Part of a small language model's weights.
Size: 12 layers, MLP 640 tanh GELU, vocabulary 4096.
Each number is 500 + 40 x the weight over its row's rms, rounded and kept within 0 to 999. Layers, rows and columns count from 0. Numbers have three digits each. The size before them is the row's rms in percent of the matrix's.

# layer 8 MLP up, 640x160, rms 0.109, rows 334-377, columns 0-159
098:570523492517455526457563544492562461507508474507493500531573526493563483435475495459541521506528488453441464535450569382500476449510547472498453513537493503523584473533473447431492416445502438409491540515460491500559517574478533500492497523508552438549522481530501500456422495551469472478505520459474471532521479505568487410450570517525553507540472489523511563490495521500557496515414523532561534500476569471520513522538475510549486482443504539447433488508465433526498428539521545
099:452579512542488507465540455488448525477533533468508488452533523526529531492482482523554476456519549494517496459497440488478549490501480515517548486468520482506582523441527477508508443464487486412461522484535450418464507556473438464447523512495545455506494473503425559467503475503510478614569521567453567562514486445507520462505476510550506528501461511526505513540476463565490509512436491484420550365467543551493545566413542466514476547516535544442478532530484488522475488524607446
109:543452492477507492447513539490512537548443526569490491481494476481434451458513403507492510504491410458431498428518475506476517516456501508449507502531644473441560518529441508531496526470514452477407492511476442522518452489496552566516568562515505477466514536506483463431555510589508485506533481459492486478494453446510512458472500429492511556584530526530467524518421512512465530596515451605549498518484488480510525533527471469499521553456569482502440509478483506563522517499545454
098:489539479589527514443481455542501499443543492540490474475483531425427520534396490474495565513561500471466587549459485381435526465482536466495464494462539537480519514547506488427446518458467461472537510544496495502526566510460477480486553516499520484504563504554530516508494594474573496504542455516520469584466491552456541519439445536551546561528466485499462523518541504469488507441484525570487465517566485488573603502491557445488486557487436495493497487509552532492502529485452466
092:533456459501526493499483467568461497461478540468514612552480547460458503573525425519505437484459443496473535524475534441481516473485557582457521482492518526514629498493400545534515551471503515535485445480543529499494439475433505560509509512486446495551474539436513484467504480530513489532488531552564550509512540477450538501498448496478512493519452550444479473441501450534493439465428497515428487551451447549425463566463521483513554522520488570569549505517478494530460562535510468
100:549570442486426512484535548479567507545451500464542484439511514475464483523457534515532475505469477443464482560504528460524621534545513472430565472517513527522516451555502476540517527471507469515493531491522417605448456521539497527502603487401484482444520568484481482508482560542442419463420481503500530497568448486496462503533523466533416492519472567490446572473494503498520527521553505464463526536461574558489505535466497544512532523507512471428430516523474483504464494487525490
107:553486524589517495448448508581615510510575517486505540498586574524522521493495521470522537440531446430470464500475493474539544449512525519486474432486493555484536470543395492485535483460549492527470479449507502599513454472514491515515516472506475451488514487470479466547468456556543586458530480468541544557525471469500468545578484523535544481496543474516498492504488515488480482534476459560522550506548436472438507460485548495428536482548425465547403424491467508483493517577488491
107:466538514435491452499563527527557492513517514474548544480504454500460478483495467561499512557516476501463442522491535472511538525568466526424423545501452482445460496527555471447469498497499429512498501481537444486489583543518483467497525547544489430514513510521438561503497596530510529568441474479441442500561487526492419499492514493502506456504463532542381597503495485483512440514506501491484498478423526462549556475536493501446527558483511583485483507490431579615497495483503572
090:552521489520506493517508469544514459512446502493413522467505467570549512475451515525510493492539502479484521527537503491512487507508497536485535487579461467525502483466532503466547510535532486500531518512468468549523438478479525497509474429463515568447501501372489547426559440523488587461482525435470518511581488386519486545606496419574472508468445482531449427483520449458485449537482473506494445479511469585502423553513533516474452491509486549485528515611508476531546521493576531
105:560505511564525544444514510471610431473546533460504525548595567552468502468554538484474487448555512538503481495482534440450513456437541488522471507488523448481449530478540490467510433464463537470446468507492502510457513489539458556468463501495540515538521466463471493450495487516498566495463469422489433547486469434486418432518552494538549483539480478644544508503564523524472470586488442489462530489472498503478518482569507515499502482497517481541421433537555495533469576514490509
104:518471557522503501546515503554489507478518555494487473478444525501548491502485539504501472573456511533453461544521502530474506504547461507500433508518524515434449514526498467390531574499459462495511474472565464487477501464446550520463481536501478494533572571486495546535542536442516531593461440415460448486565487451508439524567473432498532544513437540499485567465551496533460511507513463503506527428512467593438566455517482421421462596525502543511512486510500522558497524430494565
102:537399512480477434534487527532488496490443496583528513497517487468479442504370488436474579429474535548524536468553546543488496468477520507492524482511491513461563494571470523437521562498513476553481499578471524478489474485507532471499553510441457522552545561512495495472558500532485506575484531495502493495496492539472481385423520498486477511604466494536400537492466463416499540555458474515458518484527503547451528496500524443487530563515458528516415453491462485499521559489532450
104:490491517479443480514457604551515522500467492535466490464498483491510479536485502503554535477506451501550519521458571467523503511468452452509545531498513510542593446496487485529538468435497417495508469548470495502518502529461567512473596542500584472497558562466477509537457607535455385560510452419541473486487475474449505503563447507565433492599470511494529475462532512500572443537522443525518496477431463532499505534483505518433508473526534534416489511499444488545530539522551482
098:515470462495476515422484546531495484528468556429536491486537510456581499538546550477562540495548557548444521441493523462446499549497524454499495476481534547378504565469393409521451521494539452485485480527465511528484517544491438437490505499541522482469491579554493484482445501543542421488479577533471523506498472480530487464482507497487581464535507498448545499556544505526478517510383487489502497467529509421508503512536471466483582545474496506404442463450450464479481529533514511
104:536515473576508482417521526487442471393518464510510510529524492494489468472510529556428599507476490477522466476548488493445467500450514514509475522451497521516512478506518507548553474540491519570458492473524528466510499593546501480446542502524535421501493501505500531511495573531532531530475426470498508515484461487533479472539529416493417508478551482476534581530468498571441420438556493480429568495515461479556538598533546501408499472525449418490465484519514518522438436556524545
100:575560539496518455411511506502537498470589481500453535570485578496533394512544507482571516523477501515523484479549502473457453496438451529525409462460583552537486514470504564453497478469486452539535428459582514542493464580524539402480482460495483433550498458472465510546519494522447433504533476453529507473558465563445489498496431533519489540513494522503512505508546487479451481476452507530503486457503468452521518451549499523486471489583519544516482511484451460542472569558560525
101:494506544532510453505542493534571502520567480505481497514545454529521493484498500526468437504549436496529474549454569387498506520496441510561434397446513504506477545452506517478451438446508492533414501541480529448556543453538459493513471556510564516522533466468512582474555467578545472503475488443426512532501486439543437491493585519462490527494486517538545479472463525553484495554535406530504486499492472557531529512517507463465511501522430432484493437470591515471451503530537436
084:481532492555450461492414411526499492489532479513538565572522470432457506533547463494545554528498499546510498482455496497499485518472507528476477524512589528469581452506409464504487492494409473403491513458558483485536512515542540465505540519516448459582550516551500490471532540504565418541476522502518519492469451506563465474498523534468579488509523490548519543508480512464546457486555438514463551562474496500528594456548545432463544544487442544507405438452527479509478497482465468
105:608473534509485390511478535493576433514496508482550524458450490514498453513486494558507478488481462538467511512541483542497501555489521479454541476522494521507475503516467474540503469504496502463433430521453424492501490477450436558491536553552581488541490610531525541472547479500512479503504506525459430494535419430505448453514492470495515453556496537504524512600530544572520492495492498545538439470459467575450486553438521508472536491446525486556434416542569518556484489489455442
099:563496500586481509488565420520455437506467498559550502458497534525539495500483460553508518473482485491474552490578479488511498528453494427402458500500477537443502499513504531529508534486495481604502447494469472429547497530596499534529529591430512484509458607471393469515523478484503469511522495504434444598519490471449586502443442496508481547612434495530457541540476482509509513524493443468531518477483517562481527494475511517489458535488451489507518513547494492482508444484446480
100:513489457507486489480467477557483506504560467520513610563472501511456506475488513462556480476522458544533494552463490517491512539471484496550530477481535624473496482511468511503459575450435417516467565498518443462533454532429523482451565463536460462505541547535525561411528502541525519499533555499428532488493465478511445393563491473436562527530532489580500458469485467483457427466441400459460588540510521537519546479493493504483534517473511543508497517473476524546484485511486564
106:489507463433499521523535522557502499478474480598442515504520445440463452512536461593463477437560470478495502505530553484479485518440488465431515463487467542489468529507397488512508505497465513448392515548459540477477537518567567573512573573365503464529523593480582514531511464558509465492499470493530526526495469490441482497474519442482483605551426539496465489500480516466473493486467480533482533504539474509506502454508528544529490484445519530488550479489484509581555480505543511
086:478504489485489481472476526476458527547581450464509521541489573455523513543514473478524515505492464524508514479497463476426552523423531565545459517443512489508453519573468517514417511489466520518446510511559537477478543515481540452451527555497409467529533477548521487540535628489577425545531484493484517515522477509514503518441465588540496519509510526529513553400447516461500484480418493514429496577502550428523558494499523422468551496494505481516537483456479524437446540530406538
094:583539513478499489454521490493466516476538489472518579455484529488545573560480417550556491457516382498522525477591498544480517514481529505477441493508465517527475495493499433419522613499439491517476505492525478556497483531617511517447527477453466527420574564499485539525517548490486508455388499462491504555540525521492480526556509465503498508523479527511495504455508496478406440568484476443525546509507426453476535475526475530525579527523476442526540472502488529510494460543445484
088:526543497589480482521538517495469503506587532465487560528527431476543537487473445455529491444527442484495456484533541479489524510514483511512528502449487502522470484524449505571485517477560542437460481483457498513485499473522506562495572460503429448447550559510498535509471455435544509500507448485482505529490547487390478510519479517562524589447484504514540516549513477536474482468481451632437461499466456462498538479554526441520488575426457484512418547486577527434547551453556541
108:578523477533453503457473529466544413521506483502540519536535480488511421510425425495452487487459468480498490502526611509490495501548482529540476539470491532491471543629453525433433511416463491473555442538503499554517552526566554538521610512450477506455528504473465501460450551444448504516500520491508457502437499457491467498586536512519503535524457499566428504563537444454472495475495442531521457536442440456507520515491537537455480502519490571505471517532505542457461550476507490
096:534476542468399519525440550529435524453534510516490506468484587472550577498474473458550470431488411516502465426492512499506510494407560485485510520497503485520480496567502451527453477461467476469502520534509525488479529443526498501522464573507484430418465559518515542493470551481501490505435529459467479462505499457516511525530535491485554471521576498534525567587557521505466526573508520433460473444448496458528530538497486516481527598465496462478361462523563547495481527548523491
096:498540532491483484457483482430490500456577441550513539558545486526563519497439576486493510430480537501465524502478453421452513527564491472562451486525459546512464507477525495464485521514486514522534393510472479508556560557481422474460533501501512483486492526533498482514491475512504452582439538506448505484545510464457396504534534520565500506478511547468555554488489518527492486569437433495528450519515422497559528498534611514446466472449467553468456416509482482558517489604501484
105:503555517481501535541573519418486463494492511575479487487482453501540524446450466552551479448501497499473502498509501470464528486540506410385453457439516526547467481508512535526493512437489546556471487526483535514459541469515603513510534472471566427484474485499470554469507491487591573499517480503401491534560483493452487419551549475496529479467443585600504477466484482534469556495493459477496539514489475502462451558542540510476512489523443520526436523519484540503592498526584545
090:503519429462538519486484486453489531437515433519421534513475489553522503524455487581522455472444555570497485479529501474507510486552485467548429477506547466465481475470498526544451485478506511500491466550534501537529492582555424459419436514503490467546530494510514576519457501566529530563531480587481557538490471495491474530599491529529495532437435513510525508501554472610532484444480401521543547478515499523553561536484530458467474501521513464494571520520410569512449480489501557
097:541510473525452448524466484570522504448449566591478494536488541478484544459445526481462458494470405501564473471506463516509467520542544501479515390390475480454499496470469615497535508504461512460495512480534428474481569474480492553507554514423571498430464559440514568491526503538464480486526522462556519490517519513501453540519546518511525499514519498523564456508529504517508470553475486511467515413518446534471508579488446524484545463518479479481450463570473517534524444598557491
102:546505466450486542461503548498500450452477548602469497501477476538515492457482561541470520483474512527503516506512522496473485479507449442441490454471501538427492504522526402466533414412509402460540463561529515528500494504539437455466505609441510549557512544482508532458507494521420504483420472554490496463501525526480475447479511462500499568516472499461433509544505503524459503534513498520481590464453488557513501527435505498513464533506503578450496495649538558490545503540504468
096:512444471431497505509468544503512480429472544512537482512508534507471540504511492483524509519523483508540505411612511500470483471455538515454485402486548455509512489541499428539503474544508478446524486512520456515506450549492418591491520466483517442482510557465486510563500511513495457536511461492418438481463449468485491518483476520560444509515437494536512482509499462472561497533503536541491524500551467574474525579459567430445580592491469515532584479559367503457453476503449507
103:586473482488474437518510510500480498484494560545502480534516496480508545534464498520487549512470600496534534465555470495492426516498490471470486423486520485493531489563515506503534582467478496564421521511540509472482525472500437456523543486487529485545558521496500578428501519481574482560547474531528489506519451505414472504502455479536427550588577506498456476459467436501434505536493436453497505535459465538480510503476553454442513537513467635511547489524433423570533548507494420
104:597473516507469553405485533557465485458508487441522513530617546468473481517486496621501578496457497448490499538559548491490553520428477481500496498552490478426492480537574477485479437443522425481499508493502447559490545495559473504485519522519496482469571432479525558483458455509522460458516482556459550444479453483501496551513469515486552502499459530483579524495559512567530559543529502540473569388439539496490501436486500543522537508558512505489452492475514471464475514523514540
099:505516540512450460472488526462503507524425491484493515405470512484555524492448476537523507495476551479435511490434518462468599525524486497459454437419481509472555570463510541459540482538494489523470473528539412508461500517531545549419511524514485491474480519505428478477549501532521503501477569520485527459589519407573471552603542447459525486497455521532602527501509489556445519516489505508518522496431461506491482561428493465512511473451442468493535479472401534477557446558529502
089:475509495507481537418550526527508502567534459484477480501509495478504471457559479513517469514449401502531587549511530563477491480440560541432568522449527548461521545570485526517575449396557455543507463509487496567488496510460488518486521563499515488510520544513487499426503422553464429534422537484503489471498470579423495514505544477482476498570422553428490524536445466445504429592432502531487475536485483495488451497441514523531469494585500497457513504491491490498512541531535502
108:453416402462515486495469493442473498457493526439539491519535469469532483522491526547580520473442495543478520451488506546509538475512518501530438482533496478479499566495450580514466514502461463504438506531531479499492512605566526465515495489471525481439488497497536577483534507477463453528486468451479548536532456481504474501471497536507528523488552683565500455570482505555525497515503479454504590386500506550474538508460515457461472544495516512466463461495510491569528483434485580
105:499487506535479510509476557534434453466467482516467511573498501448545516442517442490525495460475532495458542470499541476504521491493552468462471447536492489488491547587390531407514489517567453530508509587485460482591463523445551529515517564482551414539550545532455495448506473578505446481478536491412540465518470537440510537503490471472480512596422509498473482488557519469480507506483511545534453491466490527433532541507438438556464538414497553522496526430491512508523453526527557
106:491501452476474460488525491519523474551578495504492470580533537473511456513518479541511475495436540492465547492493514460412554512420575481489491491426599492524514493530471452490476510460436487571567455530458528546550478529580492526445479445480469502519534528514491531436487528488481513499447483525562491455506417478551476480466486480495502484516490545501468513486544510502524482564519458456449597469464526570482467484528502520401508471570474512499460412452457445589482495461514620
101:556481478501507443477492575501493477471592472533451504522513530494527491514541506560450483427438513519453473484544485494510524491530533471442498495517528457528479498508491534477513508526440512539405540523559441506495585492552511489472488511500507439581473554500436437559561509499452532564520448488463487536470428507506515476530509394507493501542481528471536480524537557596489449463500490547479506406575549533526565485500505434436478514537381526435565545500494487476482436484523488
079:498444475523502474507530478546460520494506444514496446370522530524441541469533494564547497453537524542465583555518475488512550485576496530508455464443483531426401482428542520498511503496478503506546565494454385443509550532460525531544577533439496531503482511466462561438529562434438544566442479522505446522530460537532464548484489462533524505427453505543462513468482475513476511541476507446491491512510536528518472542505511560483567538554462524478514495538422507526501475499556479
096:455510496596522460552468552471559357463516493442489497437494541537509449491530458508473467465512447465559539468452502532474461530557524539557493486486505555486448486481484476482517535510471475573487476561554519561532519491566566580494509469502487480475580487466501499465550517479540542490572501487480473464508474467529530506554512550561470469526523451482480440448524467534474473508519476480416482547531485516469476452515533477492561450615411442468560480491555561550515498542490493
103:525440435508475494505394480439540482480551524523444555536551583514509485429501536526524500411565436546499451517551540501481500498462470533547515503530533524532501504554467597527501528513494489542503468484579502532526451504508512506526454475468479443497521497398527542466506505521489555508517528486483468490489521487495429450507516418538542568490530483516509514472489406526392490551460490499415463467448434494516493511526495583472516563517470443534464521570449489576473495567510515
# layer 8 MLP down (transposed), 640x160, rms 0.098, rows 334-377, columns 0-159
097:413478478484476535549467460488549476484509516544440462570541508502460462584459530511450440505492441571478477527620539548470508487490487507474477528486533466507552518517481523513449535457559577570494457459530559493449518464464470463511557522506501513503513582373544493487505532415503528432524522476458499492552576506557493410486483485541489481508498493437534427492547488479495529506501531450486449591512440511497509451488466496518486530489447554504491522573427534478506536475540488
101:555447527474506468553425474512506485579517506487505458491459510522476508505420513553534470503549437591468448531538518511477491526488555501475531507485469397487417511579479567484524444508531494483465582535501536518516488583481596467497492486448404504514486553476527514539511416565493457529486491483569433445516450546508557470516502500448516479512537487539451525434468514549516453469506470537549524538512492508573508516448459524505475462455521483447513482382465442543528477520491498
112:511553427522545474521459489619515460591589550525496496466465509486452537445501458493454477520496505473497439512541398504473540478509549518589498564518471509482514427486523445463481522465470503560525561475462548494519509523356443530502454485510506494519525505521457502530479499481486512544478504474506551498452427439529461446506591535490546482516518555542503504515472488473489535542476551453511495428504536538497483520562479471532494471476547591489470497489554409446454517535486477
094:498521517541520483483440461538532462441539519532549463469537447507533554522552517540494463493431459502425487515451471498563465481493482471484492516504519474465464544446569495512546468522477564537481468543519494554510498512486490544487439565530502465526478471443454469553586499502439485497591490475433502483519503508486476554475516595488439506543583477528506358507466489513452467499472562466525527438460530574524440515514452570486542510535450511486469494570505422565432484473567499
086:449474471440503491563577476471531529506486558569559472411463502529390483466447487502476517510537537475491491492508527525512507482477480513490484564543520521455435529460518497498529485507512537469492549507557495465448513511512519556424473474447480489473476517451494521510484508508520458506540472502520479523491704494530450492533558526517519508458574522609504519492532392446467500484544448374497514475493517490524518463543477533499450527520537464488487480453490524522539511482475429
109:551459485529453511479537502497572470470480490542484450551436465583477502443545384477566475488462481506510479509493528426497458437567528487578531456488492513488534479505556455535512480491527498559499565481455537473552496536436482500469532455513507472510518524486528480517395507527544520488552430476484552402452436497481570429546474503505543454536551520494521557552472437552406538529489557538511502528513516407481523594485447451489486489468490515494533533492537500498468544520512516
106:500492475496491543457447470521447499475518515439474562442498503563546483602449513496510561463467488545451529468475465476516507476493494471540554497581488519476432526538566485563479488471527500510437479527484499521456524437424514503580469510528526523475480430493493460555569500441502531476487501496510443448493526504508479496616510577489534428471507489495490588516420521406453544495565529471442517468468527497574507514562483496572471526521488459473584457489555505541502546464428494
114:472521482532430535471553561532604529528555515450483444424458540535537480511538496514464545552519530445428449472506554488427459448502404568468527503525535446428469471515530488506529514497506476496493434525437505561461532444476495465531523529432540465583484444447486478511524482491519457437611488493460471501529438588521496524477479476492467501543479538476556523535568479554569557475461447484535520522462429524528512501524469487524530518481562526497505476488524476515481440459524544
089:454497465469516474512505536433471559467507460497534514498524510517466495496544523467470478469446532487437514501428463480513536490457558573497481517491493508501467440519502511519477451478521482471493516495522526459455548520509493485506484570526464445564503478649490483573480555547480464482538498504572537529434613561511487489437494567417517479528574519485560536481466569484505520486496506461535458553545526416552475550483526476492523576508493449488528498372540509500432484476410504
111:521494509547500468503442428527567470569539467491540488491572456532548528548562550516494383524477452541538520481568509523509567457530476442521435455446524507539466565547578495557462519495565504546508481556534516507483492496463582478458494481469482477492516484459502488481445460498499519509430577457452451432459392518532452447529532466497479526524486443492543504450521512575470523504446527507457506535504523489514495479504474463514609437441499544457450552479491474471477558493513523
105:410493495510476502573538439497508431528469483480440505465491552486512527468470509518533492493544512530427488536414471546502422462581563514472504522532505514451484485590459533524490462515530509502496526481484524525462487492551527497512500586458507444433523510456495494529446510468534412495540536463521486522532442550475456474489520516500497490477557407495484490547502414561518583441484460473592510499518482519531527492521484451560518485464530567407500465573468502611531467421492487
098:450489483478462454613471550576551484483511497521559539466513516479470587517550532484489478428503490456508448535483479497492511526541484610546511474474571470484498481511523516499491469543508525552467490474576498562488512533480543443451484586493540472509484521464537493525515514407462497486628450491476532498451514529493485477595494485555471450541470452467474466466429483485493451439518456492445518525509489494511504514571549454413467446563520484456529514524534545403494472497452487
110:530460522407409553467488487491571461512518527512523554517527481553514496487549493460455452552547417518520481485518463503494481526519420515438507465476482564525478472522525535547520552490479363539509495541480485488549455541532524520534489476440579472426512520507506550524490543541498475450519459511466523436529400492496480529509475483549510483524547428478526551535430477516526495525496573518462518501549575546496499497481500490415484470529517563382508531474472501519494568432559504
094:513521515501460543522475477519575447558500501496551528449554525492514506442450461441454491461574469552466537539498537513566550501523530462568563526530436510555536503519542521534484447457487504523518497481499502504452444434434558519463500484480465520580558435512524542495513500407496457486529466503491459520462439533446449443488588525499472540554447564531522470445496437490464522508532559501505485437498554439503501546431537474501434522511492461534552480470586498455390519539518484
098:560521466595570574461567547464411551509448519465577493515479497563558476502517434509528524500478515499463467470560476528485539426494561545452478549507469478483508603560527518540531478500549505593431456471529560505507544476462424464471479490485467553532486535536472526504481519523507497546468506440510518476510463492551468477538441495510477475495476460495425541510537530500437468553472575524468468478581457508480496404476499547452537506427541445504484485458513474484442466518468497
098:520521481505488539553463464510456574452452468458528445429502497513448574520525565510539517525562506522471522531467554561499547496432403455512515532500359487505389519568504463565512446522527551552562486546483485476519565558479464524542495452476557491506476531563479463529451553492468447527470468537497482404505506508512531514512432501544462473501500528460548497495504570483506470505545517443514522518557499467559537526502519478538513375495457486474465497500512505478533492459478539
100:528572556552448452475453563547500533544481493460511540530524503524465501515513436514462483478425554533523537522466533535481534451504551474532541449547450514563470448507467497535510481473486525493451537429509489436583497522513432503507559431616518512456507493544479478451529502461558433510503535504460517467462504501486471468557562542581524451528522527512517526469543483469529457410487450498442451476520503489503399507511501552529483575447541490470396496459508442546539519495463550
079:482542539527536549460455500450471425526432504470510538431533497569483555415464507503523468475532596493447544485580451509511545496531492506476483538561494469486577545435514467571528502502463559538561515557437495491496499432497492497455522497459572537592495429499479496559485493423553466473486483437471507460496520483520477491517504533465479467485489437534493478499417527528508558517479507432482500486527460519552441470435484554522505541487497495555446508456517479507521539495638457
117:518441510507514505471451436462459467510464505530492590508442536524374485517506583576533439499483517560534430541466503492477467475530581442464485550576543483538508507474455535536537437498516548539518516471476475472481532567550514500512536457635552485477474464499487506474521535474562538569507466496454485493532447428450553527511511480495455513437456474497468461586480525516495449497541486492514499516491450481520507417539464473530552560462530536475504436459560453504465493499493463
102:503567484437495530472512408477563432508477527476506536503498551461473511411510525529499514502473464468488466522537476456513501408539562527495442511448436531525545525496514481496486498513568430528603554425449538442557464492511521463526535505539501522502493471559481528463566565535527481467502501501488487576522546520526456504497484487426482504520514525538531468625513512504491556409518517458541446470425468525434475528453543491545548446502461474508556463473541444462422529481510538
098:534495581481598496523537523469510473488577467499537445463495443485443523424485486545496485531475473503453553439567449504471499447503460510454507516523475466524554516420488467539500446500537490502527519508540520460478490542503498514545519419494538594556546436556497507583473512433482481437583517503509489511487604463514426541516511574441476433479443473505493484512577516485477527558499515529548492480559464527509453462472487529546509478497510521444521500393502453519488554482553433
112:556447565489412448506531535493504509523469513539425522550501467509492513506536491564480591503547490563478518481523466513459500485444541488515495513527485496410448478522550511524516509488481530515578463487515472426534508508523489575505507515485501437489514571446494509510494522536519481562553389468531491459458424528502469540586600490494501404532579552504496486531446543445486456498493482454477540453453450574464508447532457563481481471440501488526481470541474437551451475466561485
086:568488525510512552494510505512502433502483528493503515453518480553543488498479535547500514486539510497509505547508507503566450530514457506442525477577540517471529529482522473487563551525516463486561476539415459490556484480500478540511447437428568511519487535425397492450510451529450540449508459495449507464525458485499510489518571428480493506506441503534455420569494447520487479543554462514512521464454442618473485507494487567496463464566472542458477463560480450528615469531598458
093:492479517549487584481533555520497479479484474575520440479539500498560451440491480532552498502525564547468476470475446522505452527512520463532398478493484516489526524552615570492568501464467502511510516540417511545443467502533483482512488514500539487511481457474470435486465522429531484545557503555497459516546535541508520446637519528531461519504532479520498456501525443486419446500434510467573581501508473491499469465493426469511544446462489477436409545466487481479584527499477488
086:536500453523610542545493523459501482468446460479487513505472482489574490545472530439466471544505504516519460554470521543511506465469532517458521571481430535453504422522495467479505529489458459558602486550512493447443499515559554551469465543547414532523457412540532518463548533525505539493474524468528481463541585549537595471411460542501420466455506436510520499483516451527477480449477508462488490547477495482492482555468415563569488480558488494481543447503482535528480512483459453
123:534505522462462455445489449475498459465520474458442507416561597487508452518475540526525508442536457555586528465538536486527512469507496542516507502466562477458516541463499495504451533532490443535419519482560524493527480453486514496464496431453416487517553521491526551453602481538543455473578543480476519541547417459496521496510430507524480516499570408504547493598407468499453515528492471515525496537524489547549526481463550519448486484529507519506494516584452510504523424466533546
094:550516507500489433499529593540494540499505530524513485487489558480515526454580503505499488484501445560441505426419491493514526540477481444470438467536554506408540509534557489450467477571541573500532480541491535480407514444483499582515470561504451486500499493499485485538426538460450473463520463530563484480447445468453485522527554464508545505461515544491533546460484433508507515506519524499525504451464517417541506548531402471488530555495489418534517418458579551586493516514518477
093:516502496482490512477510560505568467505480480435493471478461522474465518486564429502477532520475495480519430567523494546433543467482498589458515532491493462503511521484430576502478503495537525499475516448552523456508512481479528470446512512421481534502544515496500516451517504553536498517497543539472507524438724488479525438514485406523556517462463505497457450526561546513583505497485524528466474441519471546472491485474408541481520538521542438495542558456467484456441524525504500
105:442547561530490542482417455516508486553538505460542504459542508469474569483486500532474528545460518522485531584549570487471421537516482439495491521430516448428491460534533486468588558479494547492507541542468495476484475564493460447488484509492498511551512574483444449499519445518501485471496509411541452487460545513569500530476455523380550541483497547512500541505518539562542483546457504429481546468496496516526499532532475390543530500477460492484490406437506515473514472455562566
086:521510485557517511490490496526555551504547583484505455501538527474440475476511486595501539438570499472519454456502453421568570553529449507505564524492495532461463517559561481542517487470526478499471447451414506495410490489544496443558517545529531527487478451464485477490480533462457467500502556472540502438467598521459496485541530486475471433570521502474385500467464612520462461548461554489477460531487465503443538437493505525529478527505483563573462487511540508502496499544552467
091:520467495460457494535481497498512466501528502458510448525514507594562452566499449465480461544562502500430533496494537456473435547537459428478555530548517477542416462561510487467475511576487461554539545520516498482438519497447534539506483515477600519516514515466545522501533415517495475425513516495446584481470452438429514460448451501536500475459468480515583432497453552504519508467533521536408507469527562530533548455458575512574512479490508489519456564502554526541502482529476439
093:524503478452525460552513525527472516535449475531487580531421494494501525559490561436552434463437512542555481496521498539534439507559542467517521522489450506470525509498529511568531413509560481546507503406461545443470448541454495513422494507530473519447518471501489463543495494485513495537493462513553454529505596453543544434470507435484490459505501502483539428527447619484499505456543516497468536508524516515459440496483381543508482530469442464556456539520592523515535521476546522
104:398450483471513374519468479586485506548501478515433467495464526505548440496534520494482465491476536489539572515490460553512459466524540489558527531545452471493547507441459460503516567512470496438495535498471512494542480499477512462525528533589467486468481574531434542479489502476543464441555480482529488452447423517591522462499545489491426460518459529542566530471519600470452503542515482524531500503485522508521530559531443524593556491521501522499532483455524514468375517510518476
110:491560454558502529497553455500583471462608510443546525487459475510429498489525487434533492453452512508541553517521497477586504507577483500565512527520480564487467505528519502455540487446417490502429517468593561555491433462523477479494447494519512433530476543474529531561524502480443501469596477479535467442511529520512475487574493538486517471449520554504529603477550483474508483541493408505449489466533478454486443527503442444467493452487471440503509505501504473496514465439551569
105:513517465487625395507527572550499520534471493506500480494469490479409469435527519476510479521452508549596487496527556566437456547459527519451471446504473502531536545548503452461527559421544463504534470485478556528473564481477515481458473458447477573537476435492542488463492448559475527546450526579554457513535439426479506513528511518449489562406579511530516500565500507511514497504489434441531485536492511498536492525491469556504496494537430454461560472504507504502536501482461503
093:513522474445492501565445427518529472514527464496510504493484493538512450503487465475527539519477528416503480522546516520482466494466498466518521496518536517506497418477472467481494480524519464536538464539502534536493458522515450494462503494456511553520547544457552520446468482497467548542508471473501540517428772442486507433489500495516526541508435460483522450506531563489467501570451507543540587500498516537476507499448585523511516442513508503466481532435476514466512490552520522
084:498494467571612536530527416506460448515506453482428473515497604515476506507496516557506488526503553508494453457485450502597515497569494511505492480578449483563497418484483482503519538550539507514530542448451453449475518515460518562535466469451468565519455468537537490552455497494491463435523443473461565506551511505520470492482480598491473428476468526507548435412487517559469524504483469464480539459457550485548513528580514456549502471496493524412516494452439445528509509543508499
108:566464531492554488524456502468454460465492478469542541448512549507510449528520500449470444481475523530495572567473540499510494476408498559446451477499533512528451522517471466458489520604495458479492539480459514479520473577524518501455480467572543546571507478522520533525470482445556443506502475506538546528526478466473509441591529495504471471499484507522418466532526467460519621388562492600447468561510477491435502507492498527513431573495496466522432476485501455549555498552517483
110:498499578495530476488469468564491509548544460539472541581452544456444526454574499515467547476518564518453468502511471437536473442502542513605469500545472492450491503453458550449569485458483544435517498491424534489537567440548506481536515511530556418465510557489445516508481521456562488543601449462487462452462463467556502463500489558520531549508506555509509484442488481495500448468472469537586503468460460483482499491502502585471551498522555478514417543507556480513433496456475477
106:435564484554475454501596523464567530478567513511554449607529492443444444498505436487499483512499544549424516491434504496413468547543570493505545513519507496450500479501526566507458518512500520476514499513428494498471511554552519490544508465506562458562533450571508522515492475440491451428508486507579500494502547504454466516514539542500520511454428474558506486486514552433583536510511525498519537433523476524463414531570442522483472457507516465504475512444459441513526472430560524
096:572495575476495454549498488432514537538542456460519394551423444545511520577449467473488498462481503484514501475525524477547505505515519529497553516416483478518530547466464597521501497507525534607479564510528460535512540467426538495506481556401504488514434530508491496495452524514485472508496542485556510528475470502489478449536493473473430533481457439484472499438570528543510492433467524523497495516561560552560575433546514576533553488471445491480468458404478477533521480482526500
078:454516486531503476485501498501522530495524557460509480587545513498506479431518510537466500523568479424455402516447478453482509486514544535487535489475497513552525539558520591564413506530531532436441416461507603559486475519553483457472429533502468507529512473495509473546483526521466547410529513528491547527464524532526543508536441458441515392471551496502546441483414495523420518497443499450493492508556456502491545581536499443480513533535486458492545498429489525495507537542462499
094:527551513437540496515509465461469501507574454479497483482569496505536536484440485484565489475436522506515520469476526479584516532472507491451541556496468452549498458544498461564506498467580472497513524462551574535431513507491536486416532547521529535499507533440514461497472452508448546499462555464482536542473547498371541426460441516516535516525473476579555435490512397492489491517480490524486478495482550532524509479424560506465527510477513529466540571560528497468404415559462512
099:501517543510569419548579428533541480486510448554487473520513480530509430488495540486473379547493487486517474501522504640479452570499520521499534484498501483575446536525505404559483532465502490524564529457561503515454472459381503522465453490429507535498509513519522491512546477469467490452515493473438530450483458585467476504481451539485433527469513497495556530504403494522501490458554534507492491476509523452501473512484523495558520501539490520507561516507552442578497536428453500